Each number is 200 + 40 x the weight over its row's rms, rounded and kept within 0 to 999. Layers, rows and columns count from 0. The size before them is the row's rms in percent of the matrix's.

# layer 2 MLP gate, 256x64, rms 0.212, rows 105-213, columns 0-63
118,217,182,90,152,232,178,250,137,204,160,213,230,156,164,192,226,142,168,188,178,139,158,160,206,176,189,166,149,258,191,215,271,179,264,185,174,234,142,185,274,199,195,214,223,156,184,212,243,219,158,187,164,225,195,179,273,243,237,261,121,235,247,185,201
088,172,249,218,167,234,215,164,178,247,224,244,280,171,137,176,153,221,268,139,210,180,144,237,224,198,185,219,190,120,261,289,178,218,214,173,256,240,186,236,239,243,180,201,174,131,208,220,248,179,135,203,147,178,229,219,266,193,206,218,203,124,240,207,241
120,164,213,192,252,188,251,233,144,185,239,191,271,240,203,252,153,241,274,116,231,210,190,237,241,177,218,203,181,164,257,228,178,254,187,201,225,154,210,183,199,174,194,163,212,258,234,255,187,153,255,244,207,182,175,252,175,188,125,100,282,205,165,186,172
110,189,202,157,207,158,165,179,195,212,248,251,115,204,276,191,184,217,200,262,277,196,182,255,253,276,185,224,272,245,216,203,222,216,194,290,171,129,210,157,143,200,254,227,160,221,222,213,296,166,229,192,175,228,251,247,251,182,209,221,206,193,189,174,189
087,171,283,249,285,167,104,192,206,187,230,198,195,227,203,254,143,250,174,168,194,189,213,167,251,255,266,183,182,220,219,190,140,196,221,225,191,232,129,231,179,292,244,159,229,185,237,189,157,151,200,222,238,188,143,184,208,211,185,242,231,212,154,201,287
045,229,194,177,119,224,192,183,184,226,193,186,133,263,205,202,277,171,192,219,187,280,191,176,202,224,154,215,127,185,145,275,138,155,264,188,195,184,253,189,157,234,223,176,248,271,217,204,185,232,203,196,196,195,164,150,258,167,217,136,162,304,203,167,207
032,273,200,239,188,241,193,224,238,194,174,280,191,117,203,189,211,209,160,179,224,195,205,146,225,193,249,224,191,174,161,274,209,220,163,182,184,181,191,212,218,184,223,229,200,246,260,197,178,203,150,149,294,148,192,270,246,252,203,290,261,189,212,247,291
117,223,172,161,180,240,276,183,208,224,190,278,220,163,203,219,248,215,237,170,122,174,259,258,256,156,234,220,129,194,185,137,274,221,132,205,222,174,214,182,143,228,255,231,141,133,198,197,191,174,170,220,167,174,206,171,160,167,159,199,290,193,242,177,185
095,250,208,210,212,181,151,212,145,234,212,199,251,203,182,216,228,129,236,247,199,277,144,161,200,204,196,200,218,199,140,155,174,194,193,314,196,138,238,164,173,268,155,200,210,162,199,96,246,174,191,169,202,256,198,162,224,184,209,205,179,242,200,299,243
070,229,192,195,224,259,132,205,175,234,212,147,188,133,227,221,159,215,235,160,284,236,195,182,194,177,214,226,270,161,237,248,166,182,228,242,93,174,206,159,222,280,236,173,187,250,143,210,211,233,212,164,216,129,171,109,161,206,215,200,164,154,204,154,209
123,157,216,159,262,160,170,219,130,247,225,205,214,256,197,212,107,257,261,173,214,187,178,181,193,246,286,236,147,288,228,208,198,176,140,180,191,214,154,231,189,231,189,130,182,195,233,211,199,142,210,254,190,205,162,196,160,211,189,142,179,298,216,245,212
068,245,207,211,145,221,240,235,232,206,221,216,180,195,230,255,179,235,247,185,228,199,242,132,236,120,204,108,179,237,159,182,138,219,176,217,217,169,191,143,165,206,188,211,194,241,216,197,197,286,268,230,150,218,125,116,243,181,263,154,224,200,270,220,171
082,189,227,220,199,212,240,140,234,178,119,190,231,229,201,114,229,201,137,168,193,196,181,197,211,206,234,205,243,269,216,223,208,127,240,135,222,174,249,203,194,157,203,136,232,201,199,221,117,251,135,194,257,177,137,155,258,196,215,225,212,148,264,239,269
039,187,165,211,213,132,185,235,109,186,200,180,183,178,218,198,195,226,184,266,241,155,222,209,213,278,247,223,243,204,151,243,251,266,163,251,239,177,259,255,226,179,205,212,229,238,217,173,303,105,254,235,225,243,201,200,232,180,180,180,248,247,156,231,194
114,135,190,228,209,199,204,170,201,192,179,256,149,144,181,235,210,182,248,199,151,226,165,232,231,185,199,236,242,198,172,218,257,173,187,202,207,162,191,215,187,207,285,226,79,162,172,170,276,142,213,165,118,185,238,221,194,136,266,202,254,147,207,280,199
107,253,222,175,252,278,240,253,261,169,192,252,170,171,230,141,231,231,193,143,187,162,166,281,241,238,207,163,154,213,183,196,201,253,211,222,224,217,222,200,125,163,210,185,196,144,187,229,171,122,248,297,222,176,194,212,175,163,138,204,212,256,197,209,269
089,265,225,200,204,243,212,228,232,212,225,227,192,155,105,158,125,234,226,203,252,191,144,207,204,196,192,220,200,175,235,171,216,201,250,95,304,164,155,137,237,188,199,151,156,233,195,151,165,144,139,189,221,206,183,180,276,192,178,207,188,215,127,210,187
073,182,162,144,231,208,235,184,283,246,214,192,194,178,174,286,189,236,214,203,157,173,203,205,161,203,240,158,94,169,187,204,192,231,154,189,276,240,219,213,248,120,253,262,207,196,198,223,223,239,202,253,219,159,243,177,138,120,166,213,253,209,181,249,159
075,220,242,294,138,260,221,203,235,173,190,225,262,140,137,161,191,209,191,201,190,262,237,210,296,158,168,261,210,258,268,201,163,180,181,248,230,244,134,177,261,219,193,184,235,192,199,174,136,224,172,210,223,164,145,209,189,197,199,208,154,258,196,238,248
104,215,218,241,210,132,221,196,178,196,219,206,168,217,298,163,160,213,181,269,240,246,184,236,238,272,245,166,191,278,192,196,197,147,177,197,174,202,229,199,139,188,211,137,266,214,183,179,118,177,205,194,198,208,136,238,162,184,199,185,205,122,146,238,302
138,250,218,216,239,225,177,234,238,201,212,236,137,165,239,143,198,194,176,211,164,215,193,185,261,230,167,149,270,217,172,182,139,210,218,241,105,149,199,266,190,168,146,255,200,183,153,117,289,147,206,237,197,165,161,207,190,109,190,174,232,180,213,226,173
063,229,299,240,184,240,207,183,271,252,253,186,188,164,221,179,222,253,225,104,175,235,164,281,274,133,238,277,232,211,214,262,218,167,232,237,214,205,155,235,221,232,233,197,167,201,198,179,151,230,214,220,177,155,182,232,172,241,174,129,212,221,207,192,161
130,181,226,188,272,251,205,236,232,139,222,195,246,216,236,177,289,245,199,162,144,218,288,183,240,218,225,203,195,208,242,175,192,278,211,159,220,293,243,173,195,202,139,227,181,258,144,164,175,207,252,258,170,217,190,192,154,107,205,148,195,198,173,205,222
092,206,248,117,214,198,112,178,201,229,161,191,188,273,241,239,219,158,179,225,229,201,140,117,158,249,243,156,221,217,122,225,217,180,203,167,259,212,178,176,193,181,223,207,193,150,224,159,172,178,202,213,202,204,196,293,282,214,184,251,126,238,141,167,190
113,195,184,231,139,183,145,190,180,193,147,245,209,200,262,220,137,247,166,179,166,172,178,150,199,186,209,140,165,239,234,175,253,189,345,134,238,211,217,195,236,184,218,174,177,155,234,167,257,190,159,202,249,186,166,166,233,180,240,204,181,167,176,97,215
120,131,231,248,186,153,170,159,161,237,212,177,260,191,140,229,97,143,201,220,264,186,190,197,142,152,168,214,199,222,224,193,159,133,254,218,231,197,179,203,259,232,261,156,214,231,230,174,121,283,163,212,157,196,216,150,261,206,166,211,226,203,201,247,213
122,184,255,226,148,281,162,160,241,159,150,157,267,175,222,255,203,249,158,164,190,205,159,182,196,190,202,203,163,197,275,264,236,230,225,185,200,213,199,183,208,243,176,255,155,184,101,161,277,257,150,193,202,241,151,135,148,185,221,167,213,219,210,162,240
114,217,245,145,127,205,178,300,153,242,155,230,167,180,250,221,236,213,168,210,184,192,206,188,229,109,261,183,210,160,232,138,218,227,147,98,182,187,191,263,161,176,204,183,254,175,243,211,220,122,219,193,182,251,279,228,223,169,210,205,184,199,167,180,196
080,213,247,252,227,163,260,172,206,142,266,201,201,176,188,237,250,224,225,268,210,163,205,248,163,241,202,226,126,211,145,231,210,210,229,138,252,216,186,183,179,235,153,250,124,174,186,161,280,133,166,117,236,199,236,270,208,226,218,213,145,180,183,217,230
061,218,207,129,230,213,102,138,178,141,173,171,276,171,214,236,246,241,131,155,177,221,285,216,220,217,135,162,199,195,241,146,224,173,249,184,189,237,132,163,221,212,258,194,198,195,239,195,208,233,197,266,180,191,166,183,232,234,165,189,114,147,200,204,223
070,125,240,237,140,177,212,197,140,242,248,188,217,232,115,144,166,236,241,217,231,152,162,192,198,236,184,278,166,199,176,201,180,64,181,192,160,139,242,201,186,218,233,133,234,248,207,248,199,211,199,198,196,217,198,216,191,223,238,155,177,172,222,277,230
133,189,204,152,160,104,217,198,174,149,228,231,259,248,232,162,158,179,236,202,261,247,172,253,208,232,179,204,227,234,260,267,241,200,221,230,227,209,211,214,226,151,196,130,206,180,153,285,201,171,235,225,249,175,174,212,276,217,173,224,163,266,233,136,134
137,217,229,205,234,233,190,154,178,176,137,188,178,191,244,167,218,173,190,213,196,255,271,160,247,234,213,180,293,263,141,188,214,168,210,157,166,218,267,248,207,162,222,178,223,246,220,152,213,161,208,239,176,194,160,143,221,160,296,188,300,197,159,136,156
081,217,228,201,230,231,164,278,246,182,190,194,212,269,241,209,254,228,249,204,213,187,118,201,228,218,224,179,131,199,157,203,214,252,184,209,149,201,245,154,146,243,239,196,228,131,220,190,243,159,272,225,167,306,238,188,110,190,151,225,211,210,202,147,233
111,285,219,129,193,176,225,214,157,196,187,195,187,230,131,141,186,183,198,194,221,230,263,200,199,180,206,147,187,189,235,184,226,212,260,197,134,145,141,143,299,196,146,194,213,151,221,126,187,260,212,212,202,146,156,187,119,227,209,136,217,137,214,229,181
087,200,211,189,188,234,168,149,146,139,165,237,113,228,207,193,188,255,173,289,163,266,214,218,241,178,147,146,264,174,151,241,221,237,250,147,138,207,203,205,186,198,270,164,212,209,241,164,181,222,256,210,227,172,161,240,229,271,164,241,208,282,198,208,204
087,216,167,182,244,224,232,210,187,271,173,234,199,144,196,189,233,137,213,244,220,224,177,211,215,231,182,180,164,174,227,176,147,187,241,230,60,270,197,262,146,262,216,240,185,189,213,229,181,218,261,182,139,132,218,272,208,276,175,184,203,182,225,190,152
113,170,237,112,180,241,239,263,212,248,218,230,155,135,131,167,148,237,222,169,216,182,209,254,166,243,204,247,163,222,181,181,199,211,261,253,160,137,202,110,203,221,205,221,160,174,145,202,259,221,181,123,146,199,183,181,217,194,207,225,201,177,282,251,234
121,208,198,176,193,250,211,226,257,150,169,199,236,197,186,205,181,205,223,220,172,253,204,216,232,186,142,201,118,124,158,214,205,158,203,175,228,229,143,234,236,283,229,176,202,129,235,178,167,207,146,101,173,224,147,149,151,160,285,120,221,193,181,232,232
029,228,186,108,209,221,138,199,213,184,198,198,158,195,190,141,141,157,225,172,209,190,192,180,150,263,153,288,245,228,275,208,135,186,203,151,167,180,144,210,196,247,192,209,198,212,248,210,125,259,200,108,131,169,184,201,249,234,173,176,220,186,198,134,174
099,186,199,232,214,232,182,196,197,157,189,186,177,189,201,218,273,146,207,199,169,151,256,201,177,126,139,186,165,196,181,143,278,188,189,241,212,199,197,129,248,214,202,192,146,128,252,209,253,258,163,278,160,98,225,175,172,137,129,220,214,232,220,165,180
063,152,223,190,181,208,134,222,160,151,189,232,263,208,154,211,189,250,195,186,187,278,225,171,187,199,148,183,225,181,158,233,129,184,233,219,201,222,226,187,167,240,206,172,166,184,193,245,251,291,113,241,185,216,234,120,172,155,250,152,201,288,268,197,247
135,191,209,224,194,211,222,243,205,187,188,223,195,185,235,231,215,249,227,154,230,238,241,247,290,189,260,195,194,208,207,252,254,301,125,242,182,186,169,149,206,225,195,296,155,143,181,236,229,210,302,231,137,137,198,253,194,214,187,208,216,252,168,199,180
102,209,161,253,220,276,310,198,200,219,172,148,153,178,218,257,191,153,174,260,167,258,224,187,168,210,205,204,171,215,173,151,163,186,191,198,254,220,174,173,260,211,187,186,132,188,254,172,184,131,183,186,123,157,262,242,278,239,259,184,214,173,154,189,218
057,175,182,298,136,224,222,172,192,221,190,244,214,177,213,159,199,195,254,215,234,167,198,217,176,223,205,255,205,222,230,163,203,199,260,215,181,239,285,166,171,211,262,132,270,267,225,209,125,235,185,107,237,198,194,123,190,253,243,229,144,247,194,221,189
100,171,158,159,169,125,243,164,135,215,227,196,213,215,272,231,183,162,200,209,166,215,241,200,236,233,245,221,156,211,135,225,198,223,260,211,245,248,274,211,184,142,215,188,186,146,220,281,219,85,263,198,177,251,183,230,227,188,185,220,174,276,177,242,198
061,242,162,265,224,216,147,124,201,215,151,173,217,212,178,171,286,280,241,200,258,203,227,203,222,248,237,219,210,183,245,202,172,214,220,165,261,230,220,199,285,177,204,211,179,303,135,172,142,201,203,234,178,174,163,108,185,147,233,207,226,224,202,178,225
091,238,157,140,176,147,226,160,206,172,213,227,151,145,204,202,184,222,187,158,215,168,117,240,242,229,248,249,230,234,226,210,180,256,177,297,153,168,188,157,225,184,308,223,157,192,212,207,280,122,215,237,190,224,189,260,158,168,218,239,207,215,221,159,232
080,193,158,216,222,257,171,223,244,149,291,181,246,143,237,235,197,186,141,232,216,204,181,137,131,190,133,276,216,236,261,265,260,134,184,178,220,239,170,229,241,247,194,235,206,208,225,162,239,258,140,192,224,243,185,142,184,190,221,197,232,253,204,234,218
079,260,196,215,298,191,167,198,166,232,296,240,183,209,237,175,138,222,239,163,202,208,123,142,227,221,237,229,187,217,199,181,184,268,181,207,254,191,167,206,215,200,213,204,137,194,155,163,242,180,196,95,201,206,152,256,214,235,174,238,175,199,234,295,236
086,216,220,213,167,226,154,138,208,115,201,217,220,166,177,186,200,174,174,172,160,171,233,124,179,261,267,211,310,198,163,157,141,185,227,134,223,196,222,225,259,224,223,204,191,251,261,230,178,214,209,186,197,124,132,221,190,234,129,244,265,203,186,159,196
113,258,245,246,184,202,149,187,134,221,166,204,254,252,131,220,164,180,213,229,221,155,196,194,213,196,165,182,131,167,155,157,194,148,168,248,160,162,139,82,246,236,197,149,156,217,200,114,203,202,147,217,275,227,185,153,203,212,208,193,174,149,211,181,199
113,236,172,196,193,254,245,200,236,195,114,177,273,168,145,250,192,188,197,249,185,206,195,226,188,235,140,198,74,197,191,201,196,184,240,184,214,239,226,232,307,251,126,212,223,198,191,206,206,202,145,212,242,193,185,179,172,160,127,131,228,252,235,214,219
126,190,220,138,144,243,183,200,249,200,253,206,192,182,176,177,150,165,261,166,155,199,180,206,216,169,240,226,183,177,315,146,191,265,242,185,182,212,151,221,227,254,128,235,178,151,193,215,166,262,172,212,244,125,222,185,257,228,181,189,261,133,207,197,270
069,251,237,175,223,180,206,204,251,163,166,166,198,242,218,272,207,314,157,216,116,282,139,183,240,182,181,187,196,228,194,233,214,180,189,127,211,189,254,177,161,264,159,220,233,228,173,205,148,166,182,257,242,191,185,226,184,191,256,211,275,258,175,201,252
028,253,151,126,212,180,178,158,240,166,257,176,205,244,222,221,208,161,239,145,213,183,261,218,197,111,293,134,157,126,187,222,191,201,165,202,210,219,196,196,210,144,215,173,203,221,211,173,282,260,190,217,309,174,198,183,169,167,131,185,212,165,207,219,203
133,189,219,207,119,214,229,160,220,181,194,220,228,138,247,209,184,138,157,214,98,227,182,134,131,198,161,232,219,224,207,197,205,227,204,169,194,248,238,182,212,171,284,233,244,133,247,225,184,148,205,175,168,213,290,211,249,222,212,194,210,174,94,178,236
079,247,162,198,183,112,129,110,184,185,206,233,153,235,185,116,208,229,111,211,208,208,176,191,209,175,226,242,264,221,189,218,210,173,248,230,136,237,179,229,292,213,191,202,211,233,188,271,103,241,200,181,184,150,200,164,159,181,213,225,177,186,187,157,185
118,145,236,254,200,239,228,142,216,231,230,185,225,232,168,158,186,156,192,202,178,195,175,225,256,168,199,225,174,167,215,255,185,192,171,135,195,230,110,232,181,238,130,205,277,166,167,163,190,239,176,150,109,149,185,224,286,203,138,214,180,130,184,215,139
074,152,148,243,202,237,219,150,188,209,160,181,261,235,154,197,231,242,201,191,189,220,205,221,216,195,230,161,184,231,157,190,135,208,324,186,191,170,233,215,143,175,178,214,199,193,192,165,142,209,212,186,223,180,145,133,173,160,179,129,90,286,234,250,170
120,176,148,191,177,109,137,180,184,219,188,168,267,196,193,190,175,192,208,213,266,203,192,189,211,204,228,226,197,267,188,230,240,181,223,234,177,150,201,194,159,199,179,136,237,183,245,166,194,235,162,101,138,140,125,210,154,287,243,235,190,113,152,206,181
088,166,221,145,141,241,252,148,153,237,215,224,206,198,141,166,234,146,168,130,115,209,177,192,262,229,166,200,257,175,206,187,246,180,190,139,131,237,211,211,199,185,190,218,255,268,205,272,143,205,232,192,180,153,234,183,230,134,249,267,202,155,192,173,176
104,178,168,120,182,232,193,173,138,265,244,199,166,162,160,209,193,211,174,208,206,220,161,171,206,211,202,167,223,172,210,242,182,122,238,214,157,189,242,202,242,258,190,205,235,239,157,172,195,316,184,134,187,192,171,104,304,234,215,228,133,194,192,237,193
092,241,263,219,223,220,246,194,143,179,170,209,168,177,171,170,144,263,213,193,216,250,223,278,181,144,169,209,147,172,222,212,186,157,243,183,223,208,146,224,241,170,175,185,194,304,226,219,222,252,294,206,226,132,160,274,111,221,180,177,250,211,187,190,193
054,233,238,263,178,247,127,260,195,246,209,134,204,177,262,226,194,225,130,212,209,189,166,184,223,204,262,194,126,237,155,196,184,156,247,190,203,182,202,203,130,244,209,103,242,207,261,157,203,282,161,175,221,245,174,186,141,263,222,187,188,201,174,177,241
113,164,171,198,148,218,199,209,152,235,146,233,226,216,123,212,146,242,88,179,260,184,221,159,157,195,157,194,178,164,176,219,225,227,222,169,221,134,108,197,200,145,213,218,120,208,221,176,227,217,159,108,179,231,210,145,190,240,215,216,149,150,229,161,214
146,177,219,208,220,196,193,265,182,147,168,177,155,176,211,178,102,111,201,178,142,180,160,171,255,227,117,205,194,213,225,117,188,246,206,135,151,186,153,228,198,236,208,260,244,169,161,178,112,224,190,197,187,193,199,243,268,235,197,196,260,140,221,218,200
137,207,274,190,240,246,242,228,218,284,238,161,210,184,268,81,177,193,182,219,253,203,132,230,211,159,215,225,258,190,220,232,234,143,206,177,156,209,231,251,215,188,163,137,255,253,268,222,173,256,251,202,186,218,209,200,234,221,193,142,257,223,175,197,196
088,225,217,104,207,219,237,206,239,201,243,216,135,173,207,201,243,158,206,228,220,176,236,220,158,194,280,205,158,221,131,210,178,201,142,266,166,251,180,217,189,181,188,170,170,125,263,136,258,186,138,172,227,190,234,211,117,250,207,217,169,205,277,251,238
093,230,164,234,166,210,125,174,114,205,193,185,174,188,181,195,197,177,191,120,187,159,205,155,167,242,249,179,196,165,252,250,202,220,273,174,180,147,242,161,180,177,202,270,228,195,201,128,275,217,142,190,163,217,268,174,204,168,275,207,207,217,157,152,286
116,131,242,170,211,136,237,219,228,187,253,100,238,207,222,156,154,216,235,244,249,152,159,218,237,201,242,187,206,186,180,295,161,167,124,205,195,126,196,216,138,205,140,169,213,258,208,204,168,129,263,213,201,214,189,234,251,244,161,236,180,210,216,190,211
124,204,199,176,192,196,167,198,135,261,158,175,167,180,293,185,138,147,232,248,210,164,239,180,215,181,215,175,250,250,180,129,246,261,177,182,183,193,283,213,177,215,187,280,207,207,173,170,266,193,314,250,177,193,220,191,263,187,178,223,189,220,242,160,159
065,196,276,119,170,268,184,217,229,155,105,181,220,175,254,198,212,186,223,167,205,253,205,164,214,124,199,129,181,198,177,226,182,184,148,280,270,214,119,230,176,233,229,215,193,188,153,250,262,161,203,197,232,208,160,194,249,199,209,165,203,226,221,276,184
042,173,183,165,246,199,175,153,213,137,256,161,185,218,232,201,332,276,219,210,174,241,216,169,216,205,201,196,178,281,166,215,226,272,194,227,258,162,223,242,184,209,178,198,149,175,182,165,223,88,250,262,195,242,258,235,183,205,188,198,175,222,211,157,214
118,224,179,168,226,203,140,212,227,177,228,183,204,210,188,226,188,201,198,129,224,122,207,262,214,261,296,211,166,234,203,163,153,221,170,208,192,147,178,188,101,260,255,213,195,142,239,159,292,168,203,196,188,230,191,144,172,242,214,244,114,254,230,189,201
087,199,284,206,200,191,202,153,241,162,311,176,225,181,176,249,206,248,247,247,231,244,173,198,123,271,196,169,208,198,173,273,196,170,286,235,262,209,138,172,208,208,206,143,213,250,244,170,229,181,183,130,132,213,230,179,202,195,181,197,159,218,213,218,246
073,165,192,171,214,210,155,183,236,174,259,345,145,199,214,191,163,262,201,155,183,215,192,183,212,189,152,133,205,178,242,163,243,211,220,192,249,159,216,189,258,163,203,256,154,185,238,196,250,233,153,173,253,198,251,155,265,202,212,206,250,174,160,213,284
095,163,144,196,179,193,100,162,235,247,164,140,163,193,231,217,206,165,180,160,215,195,186,262,219,258,236,208,221,244,176,244,208,213,250,272,189,154,269,188,123,209,236,248,196,274,168,187,233,271,226,250,171,188,136,130,190,173,251,215,165,199,236,187,227
093,204,151,177,189,176,244,219,143,274,160,177,206,161,191,236,131,235,183,132,200,209,174,287,202,191,183,216,144,187,196,222,258,208,86,229,145,143,150,247,169,207,240,199,202,231,206,183,142,201,213,133,183,211,182,184,189,260,195,188,129,187,230,247,124
074,108,305,217,220,253,131,224,186,202,182,218,184,146,169,244,172,212,158,196,223,122,195,223,226,232,211,209,259,198,173,226,191,195,250,168,190,185,205,211,199,260,246,238,156,169,289,242,183,159,186,184,246,202,134,227,225,230,183,178,157,156,234,299,219
080,232,232,165,163,257,215,275,228,239,184,148,143,261,206,157,208,189,208,126,165,194,165,194,214,182,169,212,231,143,219,208,259,201,225,236,221,155,217,182,277,223,197,212,201,151,164,234,207,105,211,214,152,230,181,132,263,123,162,226,192,219,132,175,131
120,201,224,220,206,161,195,232,130,134,247,160,189,207,214,193,190,200,248,192,246,238,230,226,211,152,268,281,324,266,211,242,176,185,194,228,147,191,170,171,106,216,183,179,247,218,211,179,220,182,281,182,162,239,136,175,252,196,174,235,198,182,196,178,149
137,146,194,112,273,226,151,222,211,220,140,176,168,155,209,239,244,206,206,248,156,166,165,143,165,160,161,118,173,213,143,155,211,220,235,191,196,263,173,211,148,194,229,243,226,241,246,226,288,203,143,189,272,138,261,212,173,197,214,165,193,213,185,216,216
109,165,170,178,207,192,182,140,194,187,134,197,123,241,164,146,225,171,157,224,210,248,223,177,150,154,230,184,279,207,172,263,251,155,140,225,176,202,229,195,224,192,162,249,141,225,184,189,251,241,218,220,148,156,209,202,155,175,220,267,265,292,154,135,205
085,241,203,146,182,175,192,121,184,193,182,95,229,199,187,139,193,196,186,220,231,197,245,231,251,146,224,228,269,230,213,211,244,136,249,220,163,182,122,231,239,259,238,214,225,230,251,177,186,289,199,179,150,171,177,139,231,210,218,190,164,150,253,256,223
127,243,238,181,191,214,205,219,232,177,231,271,163,174,170,136,233,197,127,198,144,225,240,169,221,242,140,222,253,182,144,192,243,198,223,96,186,187,229,148,273,171,237,182,209,199,213,176,172,236,113,170,241,184,225,127,222,214,269,259,236,180,200,149,230
124,186,233,194,223,199,260,227,186,196,256,245,184,201,199,163,165,179,219,261,266,119,232,237,164,209,226,225,145,196,147,214,191,179,205,112,184,206,226,163,144,169,214,198,251,251,172,117,147,189,213,131,128,152,274,244,213,223,265,264,168,178,201,212,216
104,239,225,173,174,196,164,139,238,214,186,180,157,254,156,205,202,208,149,278,289,201,173,242,254,181,200,191,200,198,152,203,182,124,186,248,162,212,166,130,238,232,149,180,179,242,175,230,150,179,153,161,155,211,183,139,173,206,213,316,148,187,195,184,132
057,218,172,172,230,209,103,144,198,242,138,177,173,222,211,225,224,226,305,210,177,198,222,148,254,196,220,236,141,306,196,241,219,289,199,237,244,199,161,139,143,221,161,192,257,234,199,201,276,170,219,187,194,187,243,206,192,196,261,193,210,204,216,239,184
080,203,143,170,151,179,206,145,231,182,148,210,217,239,219,184,200,210,97,236,231,281,193,172,227,142,224,193,181,147,102,278,193,170,139,183,220,188,215,221,243,306,212,224,241,250,220,222,202,255,178,207,230,213,142,239,164,256,205,186,187,215,241,211,174
125,212,247,156,220,179,165,181,147,259,136,227,236,146,124,126,199,211,202,192,213,140,205,239,189,297,203,153,120,206,195,122,218,227,168,187,161,216,240,242,166,222,235,266,213,224,143,210,172,207,180,168,206,165,249,263,156,260,161,246,167,209,183,192,211
165,162,135,154,110,185,196,147,158,251,194,204,214,157,177,222,116,197,128,251,257,165,155,281,120,175,207,180,155,174,152,189,212,187,219,147,235,208,183,136,170,200,201,231,171,192,168,171,190,209,169,165,240,209,205,197,143,211,255,215,106,162,177,190,185
091,191,188,181,157,217,222,211,127,201,171,269,206,153,196,264,251,160,159,194,220,173,222,142,154,193,204,271,154,174,238,246,124,131,204,208,206,241,148,269,223,142,222,146,207,179,206,222,147,174,104,197,257,156,161,189,244,197,175,152,200,225,196,152,239
078,212,207,333,215,195,209,162,141,206,212,169,237,170,213,215,217,230,138,174,261,276,228,175,187,223,259,204,127,188,174,152,181,217,244,188,171,167,143,210,144,214,198,182,263,174,166,212,101,215,161,208,184,150,241,128,220,214,154,164,221,186,211,196,249
112,187,233,287,238,201,154,168,260,142,256,227,232,220,215,212,218,176,182,161,305,218,147,251,166,244,191,166,184,248,210,215,185,159,258,223,242,194,199,228,169,245,254,153,227,181,284,183,224,219,167,265,207,255,224,180,183,128,206,168,241,172,275,194,196
114,201,236,148,212,166,225,219,145,189,134,275,195,249,191,203,188,196,200,284,269,155,228,292,230,178,154,185,197,223,235,217,221,178,152,234,151,232,150,225,187,258,257,131,197,169,260,164,153,132,209,197,150,201,203,205,143,200,170,145,154,241,197,229,161
123,210,210,184,132,177,171,185,151,161,172,139,198,208,190,156,183,181,178,272,170,240,163,228,300,207,206,179,200,186,217,224,189,178,208,122,177,231,197,250,194,311,193,163,204,146,288,173,185,245,163,169,261,141,196,240,201,231,220,206,181,125,230,229,266
079,268,215,195,179,218,214,222,180,197,157,204,129,160,136,222,169,201,232,248,196,232,257,187,216,153,317,244,145,247,211,215,168,176,229,214,194,227,170,185,209,223,218,146,173,243,226,178,254,173,177,191,207,124,229,149,314,290,244,202,195,212,205,230,182
081,198,139,168,159,205,214,180,174,160,255,247,163,137,166,180,103,170,154,158,209,214,225,199,213,184,212,157,222,182,216,180,167,169,269,157,234,206,135,265,271,237,198,264,288,170,255,243,201,215,142,127,151,162,181,178,228,214,199,159,197,154,226,221,196
098,147,204,155,120,184,180,206,186,217,87,272,216,146,198,177,175,202,162,137,192,250,216,163,191,113,213,118,245,208,250,179,197,243,217,133,208,229,133,239,229,189,190,167,261,170,247,183,183,222,179,141,189,204,211,223,192,155,209,236,217,205,143,143,205
092,195,188,129,165,205,114,142,193,197,138,206,190,193,100,156,219,206,192,230,152,223,197,172,208,137,179,165,216,186,214,175,258,183,178,170,178,201,122,229,227,222,177,170,154,214,266,215,187,260,180,181,199,163,118,203,229,192,159,280,250,267,127,217,175
098,184,212,183,136,249,178,168,212,169,143,172,251,140,189,224,182,135,218,207,161,233,170,173,117,228,249,189,239,187,179,140,192,218,194,209,294,231,176,183,253,151,204,130,126,192,253,173,288,156,182,278,232,178,253,149,189,202,193,193,211,215,161,224,219
069,175,158,209,191,197,191,165,188,228,224,178,147,197,174,196,141,235,197,162,207,230,198,187,187,132,198,153,273,207,178,121,220,234,205,270,169,125,231,134,223,199,180,259,104,227,227,128,229,188,179,150,255,152,190,272,239,204,227,256,155,144,227,174,159
027,217,177,272,244,194,186,256,239,137,209,219,164,203,213,165,189,194,246,234,226,210,186,268,195,206,201,143,188,263,263,155,280,200,215,190,106,174,229,192,209,258,143,248,209,161,222,208,227,157,263,259,210,254,220,250,232,191,237,143,139,201,125,170,194
093,162,244,158,217,121,191,139,170,204,264,224,291,217,163,189,174,163,152,205,275,206,203,209,183,193,205,215,143,210,225,193,271,175,172,153,183,206,100,197,250,252,166,246,152,160,148,196,206,159,209,238,168,198,240,232,250,276,211,227,123,174,213,197,197
127,222,157,170,263,198,277,209,219,222,188,197,331,210,189,208,201,221,219,182,175,190,177,200,220,185,209,231,139,148,196,229,166,212,233,108,120,239,188,229,247,283,136,208,252,200,178,199,167,205,221,186,197,187,261,158,118,191,163,182,181,195,275,185,170
129,237,232,184,233,201,106,131,150,148,139,174,112,263,196,145,245,143,213,252,155,180,207,188,191,184,210,174,212,245,174,194,206,155,174,219,149,256,222,149,166,198,102,134,152,179,215,175,222,165,177,251,194,199,232,198,245,187,199,218,208,254,157,239,179
129,170,168,159,206,141,201,147,206,162,189,176,231,243,210,288,233,144,228,247,274,287,189,175,161,175,222,157,135,226,200,156,160,234,168,201,207,173,157,213,188,182,208,226,208,133,135,173,150,144,256,247,190,222,189,292,150,156,171,178,225,169,158,211,229
092,231,278,149,164,236,150,154,95,178,170,192,146,192,170,213,186,183,194,163,162,211,220,171,183,226,151,149,220,217,247,247,221,178,181,239,194,210,213,190,195,217,312,137,238,163,202,194,223,257,129,237,205,215,209,167,260,232,301,206,167,226,177,163,200